From a checkpoint of a small transformer trained on Wikipedia: RMSNorm before each block, rotary positions.
Each number is 200 + 40 x the weight over its row's rms, rounded and kept within 0 to 999. Layers, rows and columns count from 0. The size before them is the row's rms in percent of the matrix's.

# layer 4 MLP up, 576x224, rms 0.0486, rows 479-520, columns 56-111
078,112,220,214,154,159,221,255,215,250,259,224,239,120,248,223,229,163,182,219,180,241,193,236,211,184,217,162,139,77,221,249,198,285,192,241,267,211,200,158,185,219,216,173,150,114,206,222,198,231,207,270,244,192,267,235,176
092,189,189,183,248,197,183,216,167,128,241,222,265,159,225,220,212,186,180,216,202,224,210,243,158,153,157,236,194,183,184,167,192,190,210,165,204,119,200,151,285,167,185,180,116,239,207,208,291,194,205,186,176,176,258,235,173
063,182,259,213,175,165,188,157,203,205,137,187,247,207,158,244,183,185,252,187,219,191,222,171,179,132,220,224,135,266,255,240,184,150,249,226,215,244,236,169,260,95,182,233,172,233,267,193,182,174,139,210,188,225,182,184,218
081,160,146,190,266,267,227,220,196,183,258,142,219,174,117,192,174,182,132,226,195,198,206,183,183,191,184,225,152,252,171,173,185,300,160,142,209,120,225,186,169,199,230,214,260,121,176,247,219,259,189,171,207,250,259,220,172
083,319,152,173,199,181,146,220,195,222,176,250,211,196,262,193,139,164,134,200,146,215,201,199,197,249,165,242,223,79,175,197,182,186,209,217,113,213,217,261,273,137,220,262,189,227,263,207,169,202,201,164,162,203,269,167,231
095,222,247,235,196,233,130,232,210,265,185,260,232,233,234,127,200,204,149,257,158,158,141,167,193,230,201,185,209,233,245,147,260,186,216,132,262,266,133,244,216,172,152,199,167,221,219,201,213,208,184,194,225,167,167,288,157
100,145,164,166,200,138,212,177,220,259,223,169,188,152,194,203,217,127,291,241,167,223,229,207,188,272,236,168,260,238,220,206,179,185,204,192,173,188,191,207,274,234,203,228,231,228,160,306,210,204,173,188,217,200,184,129,177
128,119,231,204,288,214,213,203,187,180,171,164,186,141,283,235,227,244,233,254,132,217,283,180,121,271,218,291,226,120,201,166,200,195,286,140,134,149,183,217,171,154,151,149,133,175,228,168,284,187,213,230,207,172,214,160,191
070,91,127,237,127,223,147,201,152,133,185,225,206,204,243,176,194,228,179,160,188,150,171,211,121,244,212,153,201,137,172,85,187,192,210,219,214,236,155,181,189,204,204,154,160,179,234,245,118,226,224,175,211,115,195,236,180
098,203,187,166,237,200,210,242,168,149,239,168,228,198,173,154,161,226,201,298,218,282,215,177,208,251,233,152,228,129,221,174,144,231,245,224,147,225,258,221,198,270,223,231,228,206,207,181,300,113,213,201,241,150,256,259,245
114,224,202,179,251,194,220,131,225,245,208,155,206,263,161,155,175,218,157,267,123,110,242,170,194,257,227,246,187,252,216,179,181,194,220,161,173,180,231,213,189,206,138,211,283,212,201,132,161,155,209,165,271,167,190,185,249
072,136,203,199,203,172,153,163,181,191,198,255,168,158,104,179,185,222,230,271,250,154,179,200,217,234,280,188,241,236,154,206,183,265,239,229,185,104,161,195,172,249,162,187,273,207,196,263,131,197,174,203,230,123,207,132,159
087,237,189,209,272,208,207,226,185,199,234,173,170,197,171,226,290,241,229,175,176,245,172,168,204,183,162,196,244,112,183,163,176,244,195,221,192,157,139,183,277,169,200,290,144,152,208,243,194,217,172,139,195,265,234,236,205
099,228,265,190,234,200,197,269,265,193,198,174,233,171,267,215,229,170,225,149,182,250,245,183,222,169,118,171,126,281,255,221,184,211,226,266,191,220,281,197,143,198,129,198,252,234,121,173,163,223,214,200,124,200,211,150,230
098,246,245,228,127,187,175,241,123,219,175,225,226,233,218,204,170,120,177,196,285,196,161,261,222,209,195,228,259,147,161,167,193,223,276,200,112,156,229,175,211,219,207,130,227,152,150,223,198,170,193,219,261,222,181,253,193
109,178,166,206,207,209,124,181,203,168,251,225,205,167,267,312,160,295,187,204,197,177,223,231,175,206,215,187,213,218,119,237,260,199,182,223,222,243,130,259,161,222,239,203,193,179,173,181,141,169,134,216,155,232,160,155,168
112,214,148,229,246,233,242,260,231,219,205,200,155,163,271,194,233,158,193,233,171,277,192,124,214,131,223,184,181,186,289,179,165,116,129,225,263,216,216,288,109,155,168,203,188,122,192,175,232,171,177,218,206,173,251,163,188
085,154,150,265,203,213,203,216,213,215,198,212,158,201,253,146,228,234,238,167,227,152,173,244,178,210,177,236,129,101,280,171,298,222,190,126,210,283,263,294,236,220,192,196,138,250,128,185,211,251,153,253,215,190,166,200,207
104,126,205,240,231,194,183,179,289,158,199,207,134,172,114,166,199,124,157,218,197,171,191,169,170,236,113,122,209,212,256,195,218,193,135,234,186,147,142,230,201,261,205,177,249,271,241,178,276,201,206,179,240,166,178,217,222
087,267,227,200,171,191,213,154,252,243,238,227,162,181,167,157,209,210,285,215,171,269,200,221,181,216,198,192,226,158,101,235,172,256,203,153,161,162,163,236,225,166,196,288,192,154,186,156,211,189,256,221,151,167,163,174,199
069,164,254,220,221,236,214,188,220,150,223,187,216,212,155,238,191,172,217,187,204,253,205,221,145,150,282,221,260,128,231,200,180,231,216,208,272,179,203,255,165,175,187,200,168,163,184,235,242,163,249,187,227,219,120,177,242
088,248,228,189,202,195,226,193,209,208,246,260,168,224,133,197,199,226,128,182,211,209,219,191,204,290,276,209,279,170,291,146,221,174,194,163,204,141,207,257,205,151,207,234,171,253,161,225,197,252,211,270,161,176,201,211,173
075,180,157,201,246,183,223,179,217,261,122,187,189,257,175,184,205,166,205,198,173,195,227,184,182,115,201,188,271,205,214,179,138,210,202,242,187,203,218,181,173,236,264,156,245,259,273,242,144,193,239,269,151,227,113,155,237
091,255,132,179,243,187,232,209,226,184,166,125,202,129,237,128,211,126,238,252,215,185,185,257,186,169,106,262,210,195,159,237,218,223,217,179,167,181,144,159,235,223,169,195,222,198,143,262,207,204,221,214,194,187,238,228,226
124,252,211,198,248,192,272,282,169,215,159,242,175,196,198,138,188,154,155,188,214,199,204,243,155,176,181,237,219,199,184,223,205,228,194,165,176,232,197,291,207,169,110,177,197,178,177,223,221,208,182,175,236,190,190,212,216
095,251,234,229,178,216,210,169,254,216,204,304,215,201,249,150,235,187,146,200,175,274,182,161,172,172,224,151,303,218,213,256,196,243,206,190,206,251,279,193,250,270,118,246,150,147,155,204,191,128,164,195,219,232,248,149,182
124,158,209,205,175,189,175,187,114,180,208,204,210,214,132,129,214,202,122,211,217,292,214,116,168,212,249,190,180,226,205,157,194,155,242,155,184,159,234,170,157,163,266,182,254,197,181,178,161,149,240,184,171,128,232,149,205
113,120,212,274,202,187,198,205,218,227,179,208,266,242,195,249,220,170,173,178,189,262,231,116,225,123,168,208,171,225,207,163,160,243,187,231,207,161,199,179,216,190,192,135,201,196,217,166,208,158,218,216,209,234,215,210,188
103,253,277,212,190,204,259,165,229,232,212,185,132,156,249,222,208,248,166,207,262,190,163,261,152,208,249,210,171,200,266,163,214,233,205,164,279,162,215,210,277,139,196,254,212,211,271,164,195,189,234,191,229,259,181,166,172
074,163,202,180,169,213,248,171,160,266,142,202,179,238,195,236,215,198,218,238,233,295,258,249,159,151,234,234,178,161,189,177,235,118,147,190,176,215,199,239,160,203,180,232,181,127,188,214,205,200,195,281,274,229,142,148,122
113,201,188,241,200,206,235,247,155,162,173,198,196,283,252,181,245,183,250,202,169,202,262,154,164,231,250,120,176,191,196,167,136,152,237,293,226,265,250,222,188,181,130,196,207,236,182,193,146,193,151,234,236,211,234,159,206
091,221,190,224,226,248,229,213,289,253,180,193,244,219,200,160,165,173,274,244,214,226,158,180,156,211,146,190,195,180,233,198,211,204,166,198,156,209,202,215,218,250,149,149,152,232,257,239,133,269,197,195,190,228,212,235,251
071,174,159,175,180,166,166,231,148,229,196,220,112,208,204,164,169,236,255,204,196,214,185,220,165,187,197,229,313,256,147,176,230,221,160,209,207,225,292,251,241,163,247,161,212,189,172,207,172,200,162,149,156,139,264,225,195
069,178,184,203,222,218,171,216,201,226,146,245,149,150,250,253,195,194,204,150,217,204,204,279,189,215,139,185,187,75,195,249,192,269,231,231,254,200,268,184,93,193,208,210,205,238,213,178,235,243,146,197,190,144,240,178,273
085,271,213,186,123,197,240,173,162,233,166,202,197,232,221,190,248,170,141,163,131,157,302,207,219,212,224,182,249,157,187,231,161,233,170,218,181,222,168,220,204,158,155,131,204,132,199,230,174,221,251,201,162,165,233,206,205
115,272,202,228,146,177,125,143,235,193,228,271,194,216,262,181,237,182,235,217,148,249,129,182,185,267,228,200,189,206,215,152,181,242,189,89,209,222,220,177,276,199,236,268,253,156,241,201,168,203,220,161,156,192,161,179,136
072,190,219,233,220,184,228,211,196,110,216,160,216,228,187,213,267,220,163,170,200,210,165,226,126,160,257,174,162,201,205,166,195,135,201,195,195,316,191,221,218,233,234,181,192,181,153,190,199,231,225,202,204,208,196,163,162
103,161,150,145,169,228,107,169,179,230,250,179,278,246,199,158,134,228,178,102,283,213,193,189,233,236,212,244,147,148,185,155,214,167,202,155,193,155,245,195,234,166,179,250,170,235,225,212,176,131,191,195,187,199,201,187,123
128,176,161,250,156,189,187,215,166,194,186,180,225,233,154,237,186,130,207,281,203,251,230,200,188,229,181,292,205,190,188,216,185,218,228,184,175,203,247,144,244,282,162,134,185,170,176,195,235,176,160,204,165,200,209,264,275
110,229,233,161,242,198,166,207,249,197,211,195,184,166,174,134,159,197,259,241,240,256,266,196,183,153,145,237,235,159,240,257,207,271,184,142,180,148,194,225,195,190,235,166,241,195,48,251,196,173,142,192,167,228,219,196,211
104,161,221,175,237,203,166,153,193,189,219,232,202,232,147,216,151,207,241,195,178,182,179,108,232,173,177,263,205,194,160,125,234,207,215,170,197,230,204,201,171,221,237,217,139,252,112,142,205,215,164,237,218,261,159,175,199
122,247,253,184,167,225,174,166,238,210,210,213,205,190,154,192,285,269,209,231,170,146,63,193,172,219,173,227,253,185,170,194,217,198,219,168,200,219,190,150,189,219,219,190,265,142,222,216,163,238,118,240,166,254,214,223,162
# layer 4 MLP down (transposed), 576x224, rms 0.0478, rows 479-520, columns 56-111
079,273,156,200,233,163,212,197,247,247,269,171,171,206,149,271,207,113,221,71,178,211,156,238,190,218,288,210,184,191,261,189,139,296,237,209,157,193,222,194,179,192,220,186,200,223,214,246,222,275,140,244,206,206,195,187,205
090,230,213,250,203,130,228,242,198,182,154,228,243,263,196,186,218,131,222,175,175,222,267,236,158,134,173,171,155,246,166,278,192,241,187,223,158,133,237,150,233,204,183,194,185,198,197,198,236,227,209,255,148,213,190,236,223
061,219,234,186,206,136,282,217,152,225,173,215,262,198,192,186,201,208,238,212,194,189,169,214,228,207,172,217,179,271,239,222,222,167,159,76,199,182,175,228,144,180,244,233,151,279,218,149,184,169,141,207,186,194,223,190,166
078,125,172,186,193,295,259,260,154,236,203,162,205,175,189,214,175,169,155,241,269,242,162,264,177,148,169,227,186,141,196,195,216,200,203,186,194,162,142,186,215,255,198,188,233,196,174,206,185,225,116,222,219,230,189,193,183
081,218,166,168,208,344,241,187,220,179,263,221,184,187,212,211,158,167,128,183,189,223,216,153,225,282,173,188,219,246,213,164,206,180,233,181,217,266,196,224,248,265,261,192,176,160,173,189,281,206,280,215,218,166,237,195,193
094,197,215,189,148,216,175,189,262,240,167,233,260,174,229,176,194,244,109,168,178,210,141,218,194,235,258,254,168,178,215,240,149,193,169,142,196,214,140,192,199,199,198,190,181,276,186,182,189,189,156,209,248,229,217,155,205
097,184,238,162,272,171,182,290,214,173,139,282,237,209,187,227,190,155,254,172,205,245,124,202,232,214,173,166,171,276,225,207,229,208,222,214,220,198,169,171,256,216,247,172,189,163,271,185,230,127,219,225,195,224,253,111,206
130,169,134,215,209,199,229,282,135,174,168,223,137,144,251,137,235,190,162,198,226,163,218,86,247,215,225,135,196,194,198,204,279,199,233,234,168,160,172,198,184,273,161,166,186,253,221,191,177,187,167,238,253,172,214,174,185
067,202,132,217,175,165,174,197,193,219,223,285,183,83,146,237,165,104,259,207,162,199,203,181,223,173,269,209,210,182,169,84,216,285,189,260,171,189,226,155,260,216,201,231,123,126,219,235,172,170,273,161,201,185,203,211,213
103,176,225,244,154,342,174,232,115,253,273,109,190,248,151,175,138,195,120,277,237,207,246,164,206,254,224,184,210,162,145,190,151,258,208,188,137,226,149,224,268,223,212,193,261,205,229,164,311,171,212,252,231,203,236,98,196
112,173,212,202,253,262,189,239,129,212,202,157,207,218,238,204,189,196,103,216,142,166,212,114,210,218,203,168,197,175,236,254,191,203,218,209,168,238,168,188,189,183,120,166,261,226,224,202,220,108,143,170,232,145,179,212,227
073,168,193,132,173,313,187,276,191,179,231,205,210,199,239,253,94,205,162,218,207,189,187,184,222,192,227,243,184,235,205,114,160,238,117,226,212,167,113,220,213,167,241,207,227,238,180,185,244,191,274,272,184,161,226,171,277
085,239,236,188,214,248,154,190,264,255,151,204,238,199,195,273,189,187,257,278,241,214,258,243,219,192,205,241,180,293,189,208,247,205,214,212,217,249,199,195,202,217,221,260,142,192,170,196,149,245,207,183,277,226,211,186,105
096,153,117,192,221,161,145,222,224,264,173,247,161,181,175,194,146,182,282,143,192,240,115,227,190,231,266,192,228,217,199,178,209,209,234,159,305,214,157,163,247,257,275,170,157,245,154,219,188,178,118,149,250,134,190,164,239
101,254,191,182,156,262,140,296,228,209,210,237,196,186,224,165,209,89,152,171,211,231,212,236,247,169,207,128,204,229,247,166,279,179,285,201,204,180,204,174,206,218,163,156,181,213,161,200,228,166,153,220,254,133,184,221,260
112,188,216,228,211,471,123,210,176,181,178,183,206,205,208,220,206,240,125,225,222,182,224,243,164,128,142,222,184,189,147,151,256,174,238,261,240,215,209,188,207,249,211,192,165,108,234,191,193,207,161,226,237,164,170,221,153
112,181,203,211,214,194,207,266,236,132,208,136,197,208,232,213,165,214,180,224,236,192,165,117,153,189,267,231,170,109,215,200,233,206,131,225,176,219,187,238,109,206,287,142,220,178,159,158,143,219,151,182,135,236,238,133,176
096,195,188,202,211,446,204,162,235,218,192,231,195,182,213,242,233,185,139,155,195,239,181,168,165,138,265,123,134,219,178,222,185,203,256,286,210,112,159,198,188,196,229,145,204,221,236,209,201,209,232,184,200,204,200,174,184
102,186,248,225,181,316,259,213,190,198,166,175,266,282,193,209,257,142,180,238,196,217,245,245,109,280,210,203,132,223,180,256,210,251,184,159,187,184,205,181,164,178,187,229,206,175,220,248,180,188,162,158,174,189,264,229,148
082,231,218,259,181,274,186,234,198,200,265,181,199,213,198,195,222,289,194,208,214,211,284,158,225,153,264,226,237,174,166,208,235,220,132,180,188,197,200,196,158,172,186,242,245,121,143,172,245,231,228,222,258,244,183,213,157
066,263,186,239,129,175,153,195,241,158,223,206,180,200,187,179,273,173,209,237,168,209,138,119,205,139,242,280,252,203,204,211,184,240,203,186,249,163,199,187,170,168,218,139,234,154,232,309,165,220,192,248,195,156,176,230,192
085,132,164,192,219,25,238,181,178,202,264,201,156,161,208,260,201,201,101,221,160,236,248,253,250,267,214,240,213,204,149,161,211,162,222,134,107,181,280,234,220,245,267,220,283,159,240,169,227,178,217,250,226,158,150,167,186
073,167,138,192,254,283,215,112,180,147,221,131,201,191,183,206,181,288,176,224,226,181,144,128,163,186,178,250,156,226,226,124,182,178,203,267,265,171,254,147,157,258,206,169,169,220,174,223,259,158,230,248,204,204,170,153,198
092,141,224,229,144,75,191,222,135,169,161,217,169,216,165,243,206,156,142,211,185,148,305,261,199,229,222,155,188,199,226,137,232,161,135,197,247,213,142,217,245,129,181,215,194,233,216,185,256,174,186,162,214,242,171,189,157
126,234,187,146,172,287,269,159,220,198,215,211,194,169,175,181,203,171,157,217,148,137,131,146,200,251,236,249,258,184,138,184,191,229,202,135,187,221,269,243,179,199,246,144,191,182,149,178,146,208,122,216,207,165,190,170,178
094,322,184,207,187,0,201,160,199,148,194,255,259,200,219,154,190,182,220,189,196,231,197,160,238,247,153,140,234,156,216,199,269,223,169,231,269,210,207,156,229,252,141,194,196,270,234,214,274,147,192,189,215,253,201,154,164
122,197,194,180,213,366,163,213,215,245,212,100,180,203,198,224,144,204,256,202,220,211,180,272,249,177,147,215,220,239,187,230,195,237,217,215,253,194,201,132,217,231,169,186,178,264,200,190,240,171,210,224,183,153,184,256,146
122,186,186,269,237,315,209,227,185,207,216,136,238,171,259,183,248,226,156,179,245,192,201,138,257,173,228,116,192,138,213,163,181,200,215,229,221,195,171,213,179,234,249,210,190,186,156,234,279,140,149,253,215,202,183,252,207
100,142,160,238,108,166,282,269,226,214,188,171,210,181,214,244,278,224,210,291,185,143,168,196,197,192,192,211,228,202,168,153,165,250,225,178,233,204,247,152,228,142,142,261,193,198,173,238,187,282,220,189,174,135,156,244,172
075,153,206,155,214,313,287,205,257,240,237,250,155,202,147,254,198,242,113,184,166,241,259,176,221,220,197,248,118,185,195,251,247,173,180,174,160,148,173,149,255,163,164,192,232,202,149,206,233,217,209,236,144,152,205,184,249
117,259,260,164,184,217,214,254,154,235,199,210,245,207,258,215,263,207,154,162,177,181,196,238,138,208,192,273,186,208,202,237,143,185,219,228,169,233,238,111,233,192,195,141,237,199,159,181,124,177,218,223,214,172,178,183,243
095,218,188,200,245,152,208,149,233,161,188,138,198,223,205,138,212,265,184,157,214,146,198,183,277,171,146,151,238,218,223,204,199,217,191,177,162,180,190,227,222,160,227,229,191,201,239,193,247,227,239,147,185,161,211,168,204
069,248,192,205,190,224,176,175,223,246,119,210,172,184,162,167,178,163,177,244,146,218,164,147,207,198,172,282,194,183,175,125,279,224,172,165,281,239,259,279,197,233,211,247,177,186,153,181,201,182,139,166,229,283,204,114,308
062,176,252,211,224,293,203,224,195,233,206,157,240,252,245,212,243,196,179,222,265,161,255,196,174,278,227,250,211,178,268,158,216,267,141,182,272,190,267,229,204,178,181,213,185,200,208,182,136,236,241,122,273,187,227,284,169
078,186,158,137,224,105,210,95,133,196,165,211,241,223,246,162,207,263,220,203,142,184,182,152,199,233,224,245,259,282,203,166,149,172,127,220,235,202,208,81,215,220,219,240,195,208,203,225,192,160,278,177,163,134,243,158,171
119,254,164,263,204,223,192,163,187,198,206,238,121,158,321,177,257,219,139,246,206,241,189,229,253,214,162,218,170,194,250,180,215,208,195,235,243,206,211,248,210,141,271,248,213,185,194,186,258,225,178,165,164,238,225,158,217
068,178,215,183,106,205,195,188,189,178,213,245,226,256,208,219,217,246,204,164,196,251,258,217,190,174,167,125,228,238,261,223,132,277,144,163,172,170,170,215,196,220,199,232,272,246,223,187,243,114,176,203,276,216,188,159,136
104,207,163,179,200,390,87,222,147,219,183,171,203,212,278,165,137,192,198,246,261,208,182,209,232,233,147,228,255,273,134,187,179,164,189,181,156,218,264,269,177,207,247,179,181,165,233,201,165,164,236,249,250,172,254,162,173
130,180,207,207,192,382,170,202,148,161,194,129,210,211,109,192,220,111,211,234,178,237,177,181,207,195,139,262,208,198,216,294,134,193,240,263,148,183,185,168,284,223,193,199,192,156,216,176,232,154,224,199,148,188,220,239,270
114,185,176,176,206,182,213,222,226,210,246,260,239,191,174,201,255,226,160,199,214,202,223,166,173,198,261,212,210,144,217,205,188,175,183,250,120,165,200,223,253,196,227,169,173,208,167,257,218,142,192,168,176,180,200,176,189
110,174,251,250,298,418,254,174,221,149,211,194,227,229,154,199,187,235,251,237,197,225,238,133,223,208,284,215,204,133,185,158,270,152,188,236,195,221,253,169,209,175,159,234,126,195,174,192,185,255,214,274,187,199,171,182,167
129,221,196,214,229,181,188,247,190,233,246,238,188,186,202,201,246,229,243,215,207,138,174,218,243,231,172,254,287,185,161,197,219,229,172,209,244,138,260,161,225,254,224,192,206,161,257,180,210,280,182,222,223,289,274,200,162
# layer 4 MLP gate, 576x224, rms 0.049, rows 480-520, columns 56-111
088,173,180,226,182,166,183,223,245,234,194,247,245,174,176,207,255,200,281,260,164,249,198,162,221,211,178,168,216,170,160,213,153,192,243,171,173,212,166,133,235,205,214,154,199,163,218,184,205,223,262,182,165,99,160,257,222
063,260,204,268,245,225,118,195,193,181,188,260,174,168,120,252,249,183,212,204,192,206,205,199,172,223,235,233,174,247,248,143,172,152,259,154,196,180,288,105,204,142,271,161,164,211,237,184,218,119,128,239,198,187,158,304,248
079,231,229,177,157,214,205,190,206,248,185,206,160,119,176,131,245,189,149,257,227,196,205,136,257,231,127,201,89,226,153,150,170,226,199,130,142,254,278,200,163,192,121,240,228,119,226,137,173,218,186,168,196,176,219,190,216
081,187,188,201,177,169,195,225,181,92,140,166,166,208,241,227,231,185,251,198,277,203,215,233,250,200,188,242,221,192,180,161,210,214,170,250,151,203,161,208,163,197,157,193,182,251,176,239,260,207,203,225,175,148,151,187,267
094,213,217,300,226,243,200,229,255,174,208,219,183,181,254,206,218,183,142,191,196,257,207,174,167,107,228,258,207,142,122,167,184,171,251,129,192,179,135,142,278,169,217,184,164,209,227,207,243,278,153,179,256,159,235,236,268
098,203,194,245,191,205,200,135,196,199,276,277,142,153,235,231,124,199,252,217,238,152,196,173,180,159,231,244,153,212,229,248,232,171,230,153,197,188,150,237,182,213,169,212,223,203,213,204,270,172,255,180,214,216,212,193,178
127,245,167,144,137,212,196,183,232,206,214,194,202,263,143,199,140,154,192,120,229,178,152,223,229,167,172,194,166,224,219,177,171,185,169,223,204,197,227,176,179,224,254,192,202,239,138,189,204,210,132,114,246,198,190,249,191
070,215,142,238,180,184,193,192,180,232,188,171,151,218,207,218,201,208,213,242,236,192,155,189,149,213,202,179,212,239,199,243,167,127,194,199,187,157,142,148,219,193,220,171,124,239,154,55,171,269,249,173,189,163,191,186,170
094,178,172,124,254,228,183,126,246,171,171,192,210,165,139,277,255,167,241,161,185,169,231,155,221,154,133,184,144,184,188,198,224,171,144,238,194,131,211,126,256,155,165,161,198,154,147,234,113,204,149,150,182,156,205,193,159
108,186,196,196,155,184,161,190,199,130,227,205,177,157,250,211,191,189,250,121,230,230,222,208,240,182,152,189,228,181,146,163,195,188,119,262,266,194,212,186,152,205,238,260,115,199,175,213,262,220,184,182,129,225,214,271,223
074,213,246,158,209,225,210,190,236,139,176,244,236,250,118,155,209,187,259,182,168,244,182,199,195,243,178,186,136,163,157,174,230,193,143,212,221,217,291,211,171,158,174,143,228,159,176,143,189,240,148,224,191,213,229,240,183
084,211,229,216,192,167,204,211,236,225,223,167,149,236,110,208,189,170,234,229,219,263,258,217,216,174,225,240,255,161,201,216,150,213,222,151,164,125,217,223,115,159,173,181,287,112,176,123,196,112,176,124,128,171,156,232,245
093,191,295,215,256,255,273,235,226,150,156,211,234,201,310,226,242,167,236,170,192,143,276,163,210,174,114,190,122,221,246,183,213,207,157,216,185,243,208,221,189,125,201,239,247,218,226,252,228,251,177,224,177,166,206,211,249
096,243,259,274,196,173,162,190,159,244,244,226,199,163,170,217,138,262,251,140,221,138,217,153,162,219,246,179,199,257,135,238,126,223,123,167,211,245,232,232,187,167,299,253,228,155,156,223,180,177,204,169,198,239,152,219,182
110,217,290,197,217,211,219,187,199,212,171,153,185,209,149,127,252,132,218,202,210,149,233,180,191,182,184,166,207,174,227,213,176,123,242,226,271,164,243,237,260,217,268,183,204,229,209,195,252,198,191,193,184,169,194,318,173
116,130,219,182,206,170,195,161,172,210,167,200,214,188,162,265,265,223,239,233,219,143,199,209,216,265,186,237,162,205,155,266,176,194,183,161,190,217,179,136,207,211,210,166,183,233,273,204,206,220,224,211,179,154,152,246,245
084,223,285,165,208,198,256,208,172,232,188,213,195,188,217,220,142,174,172,198,158,213,257,198,206,161,168,117,213,275,138,226,130,210,228,301,251,123,58,212,226,211,219,244,232,174,243,193,180,149,282,152,170,216,246,189,218
097,219,251,219,184,215,170,211,178,225,208,227,264,201,261,182,245,157,225,169,138,219,190,227,216,196,229,204,150,182,155,160,152,179,288,211,151,241,211,160,188,201,169,285,160,111,170,180,178,183,213,212,270,249,265,142,186
081,183,160,196,158,201,206,242,181,120,234,94,175,170,196,217,251,194,191,164,230,168,158,285,182,113,176,178,206,241,231,263,147,150,191,225,218,185,193,202,239,208,193,142,197,282,192,162,254,137,197,214,163,217,229,147,189
066,152,251,150,258,210,219,195,193,160,111,231,169,237,239,203,197,196,203,174,236,189,211,285,181,177,144,215,212,189,189,200,199,175,165,187,182,196,166,216,98,144,178,202,179,289,263,192,240,194,223,212,174,182,156,166,236
088,155,234,171,183,233,163,228,199,253,146,171,216,211,212,227,189,207,164,139,208,201,198,159,265,181,178,194,244,147,236,145,210,273,215,254,273,214,179,298,227,200,167,158,222,222,192,174,212,158,220,269,211,230,196,205,193
073,183,188,173,172,213,193,241,158,220,98,259,229,186,272,202,218,201,156,226,158,142,144,248,195,219,187,184,164,234,183,153,253,144,193,184,183,209,236,189,196,119,186,255,223,170,199,212,158,113,157,160,131,200,272,191,160
096,268,247,203,138,198,194,206,205,227,205,199,156,162,201,173,183,179,263,273,235,183,216,245,252,218,250,227,207,134,232,175,180,233,216,258,229,219,207,208,144,199,218,141,240,210,134,209,211,196,284,224,178,241,210,208,212
126,225,209,306,223,163,188,172,194,174,181,228,199,148,264,182,221,144,161,134,251,176,208,212,180,184,210,183,211,221,199,156,198,248,127,255,241,213,185,218,210,44,148,269,174,174,226,166,192,286,214,238,182,228,193,171,202
095,215,221,195,208,224,219,233,301,166,182,190,227,242,291,256,223,225,150,151,137,259,264,183,210,189,263,124,195,174,213,233,143,243,142,205,223,232,212,248,272,294,221,209,106,241,165,148,118,212,190,142,194,307,192,179,230
122,232,177,123,199,183,258,205,163,211,200,172,200,194,261,231,231,175,170,229,161,161,296,215,179,195,261,200,136,189,207,192,152,173,189,275,126,213,126,213,180,149,215,173,233,222,155,175,224,115,180,182,181,186,193,187,264
113,258,214,101,216,201,217,196,165,200,220,226,171,168,176,187,183,223,184,190,207,136,143,282,147,269,223,199,239,181,170,227,257,129,227,204,199,243,214,263,183,198,192,256,213,192,190,197,211,205,167,205,175,182,175,149,186
103,218,189,177,167,202,164,197,203,236,115,166,221,194,269,243,273,131,163,129,204,139,201,244,227,186,172,203,198,188,183,216,129,195,239,268,257,230,183,209,128,183,153,200,207,246,214,271,203,174,196,237,221,221,201,168,221
072,291,179,253,219,199,164,190,217,225,158,119,241,180,235,205,174,232,286,187,180,206,157,201,221,151,228,176,199,136,172,228,176,189,261,157,271,149,192,128,205,211,263,192,261,270,194,171,113,210,223,278,115,192,233,233,185
108,158,136,241,201,189,229,138,241,188,126,131,124,187,151,249,257,128,194,255,236,253,223,152,187,183,173,134,215,199,176,233,206,253,182,271,208,192,182,255,239,193,236,268,222,275,252,235,221,279,200,237,177,210,237,141,174
099,214,174,260,152,217,153,230,186,221,250,263,216,167,183,226,100,197,200,261,182,206,185,246,231,258,171,254,224,236,156,194,174,230,247,202,216,208,137,205,142,229,229,184,209,253,148,74,149,163,225,177,139,194,180,194,147
069,227,254,293,178,194,220,168,241,260,180,213,213,213,233,215,223,259,182,207,170,185,228,204,241,185,164,224,201,238,186,122,273,231,130,131,246,161,151,248,137,158,157,132,182,188,224,209,125,228,185,248,209,138,146,210,245
064,174,234,217,189,215,204,160,197,241,232,280,262,321,176,208,181,213,173,253,203,257,221,215,182,247,211,153,131,212,218,191,195,133,143,227,146,170,189,235,239,198,220,170,118,233,219,176,119,163,298,220,271,226,233,97,193
081,236,217,182,177,161,172,217,233,184,169,223,120,316,231,202,228,197,228,162,165,199,254,228,194,276,163,155,176,179,202,244,138,163,190,147,196,241,283,225,196,167,182,210,233,223,208,196,251,159,223,234,195,186,233,239,149
109,223,186,173,265,204,243,233,256,130,174,169,187,188,252,223,155,179,212,222,267,150,225,161,171,170,194,259,270,206,208,206,207,160,228,259,250,149,187,238,191,186,217,208,144,199,240,266,237,170,244,164,220,176,258,197,156
069,191,196,163,165,211,209,192,244,217,233,209,231,195,263,164,236,134,181,168,208,214,159,238,242,171,200,228,257,170,200,230,187,152,207,215,216,249,231,216,232,225,222,263,206,173,176,138,149,193,166,162,256,241,207,198,175
102,151,235,157,281,232,206,264,249,179,111,187,175,170,257,227,230,195,210,235,136,181,199,195,211,228,245,164,221,186,200,238,176,212,128,217,284,166,172,149,183,198,206,184,220,228,138,189,221,208,191,182,152,215,268,222,180
126,180,271,227,234,207,175,216,191,235,183,187,209,171,249,245,192,185,190,167,121,116,193,237,211,180,183,148,230,162,190,154,222,140,161,216,267,228,211,261,226,137,185,239,172,121,120,207,156,268,223,217,237,227,189,195,148
111,228,222,267,148,195,171,191,171,166,214,151,194,230,181,224,198,198,161,143,199,231,169,263,272,234,250,102,174,240,151,132,206,128,147,216,256,224,218,190,246,192,164,243,136,217,252,204,178,264,195,224,261,146,209,200,246
105,236,221,271,175,219,184,214,191,206,229,224,211,204,194,169,237,198,180,123,124,230,167,260,249,284,183,201,198,192,207,200,196,180,214,176,183,216,138,171,204,170,186,169,162,269,265,208,233,212,170,151,141,158,251,203,183
133,230,195,111,186,201,197,189,231,195,252,166,249,172,181,168,244,264,221,240,210,160,172,177,247,190,173,223,245,274,213,170,295,170,181,129,196,192,234,94,169,243,264,250,253,140,206,193,161,235,143,263,202,255,175,202,177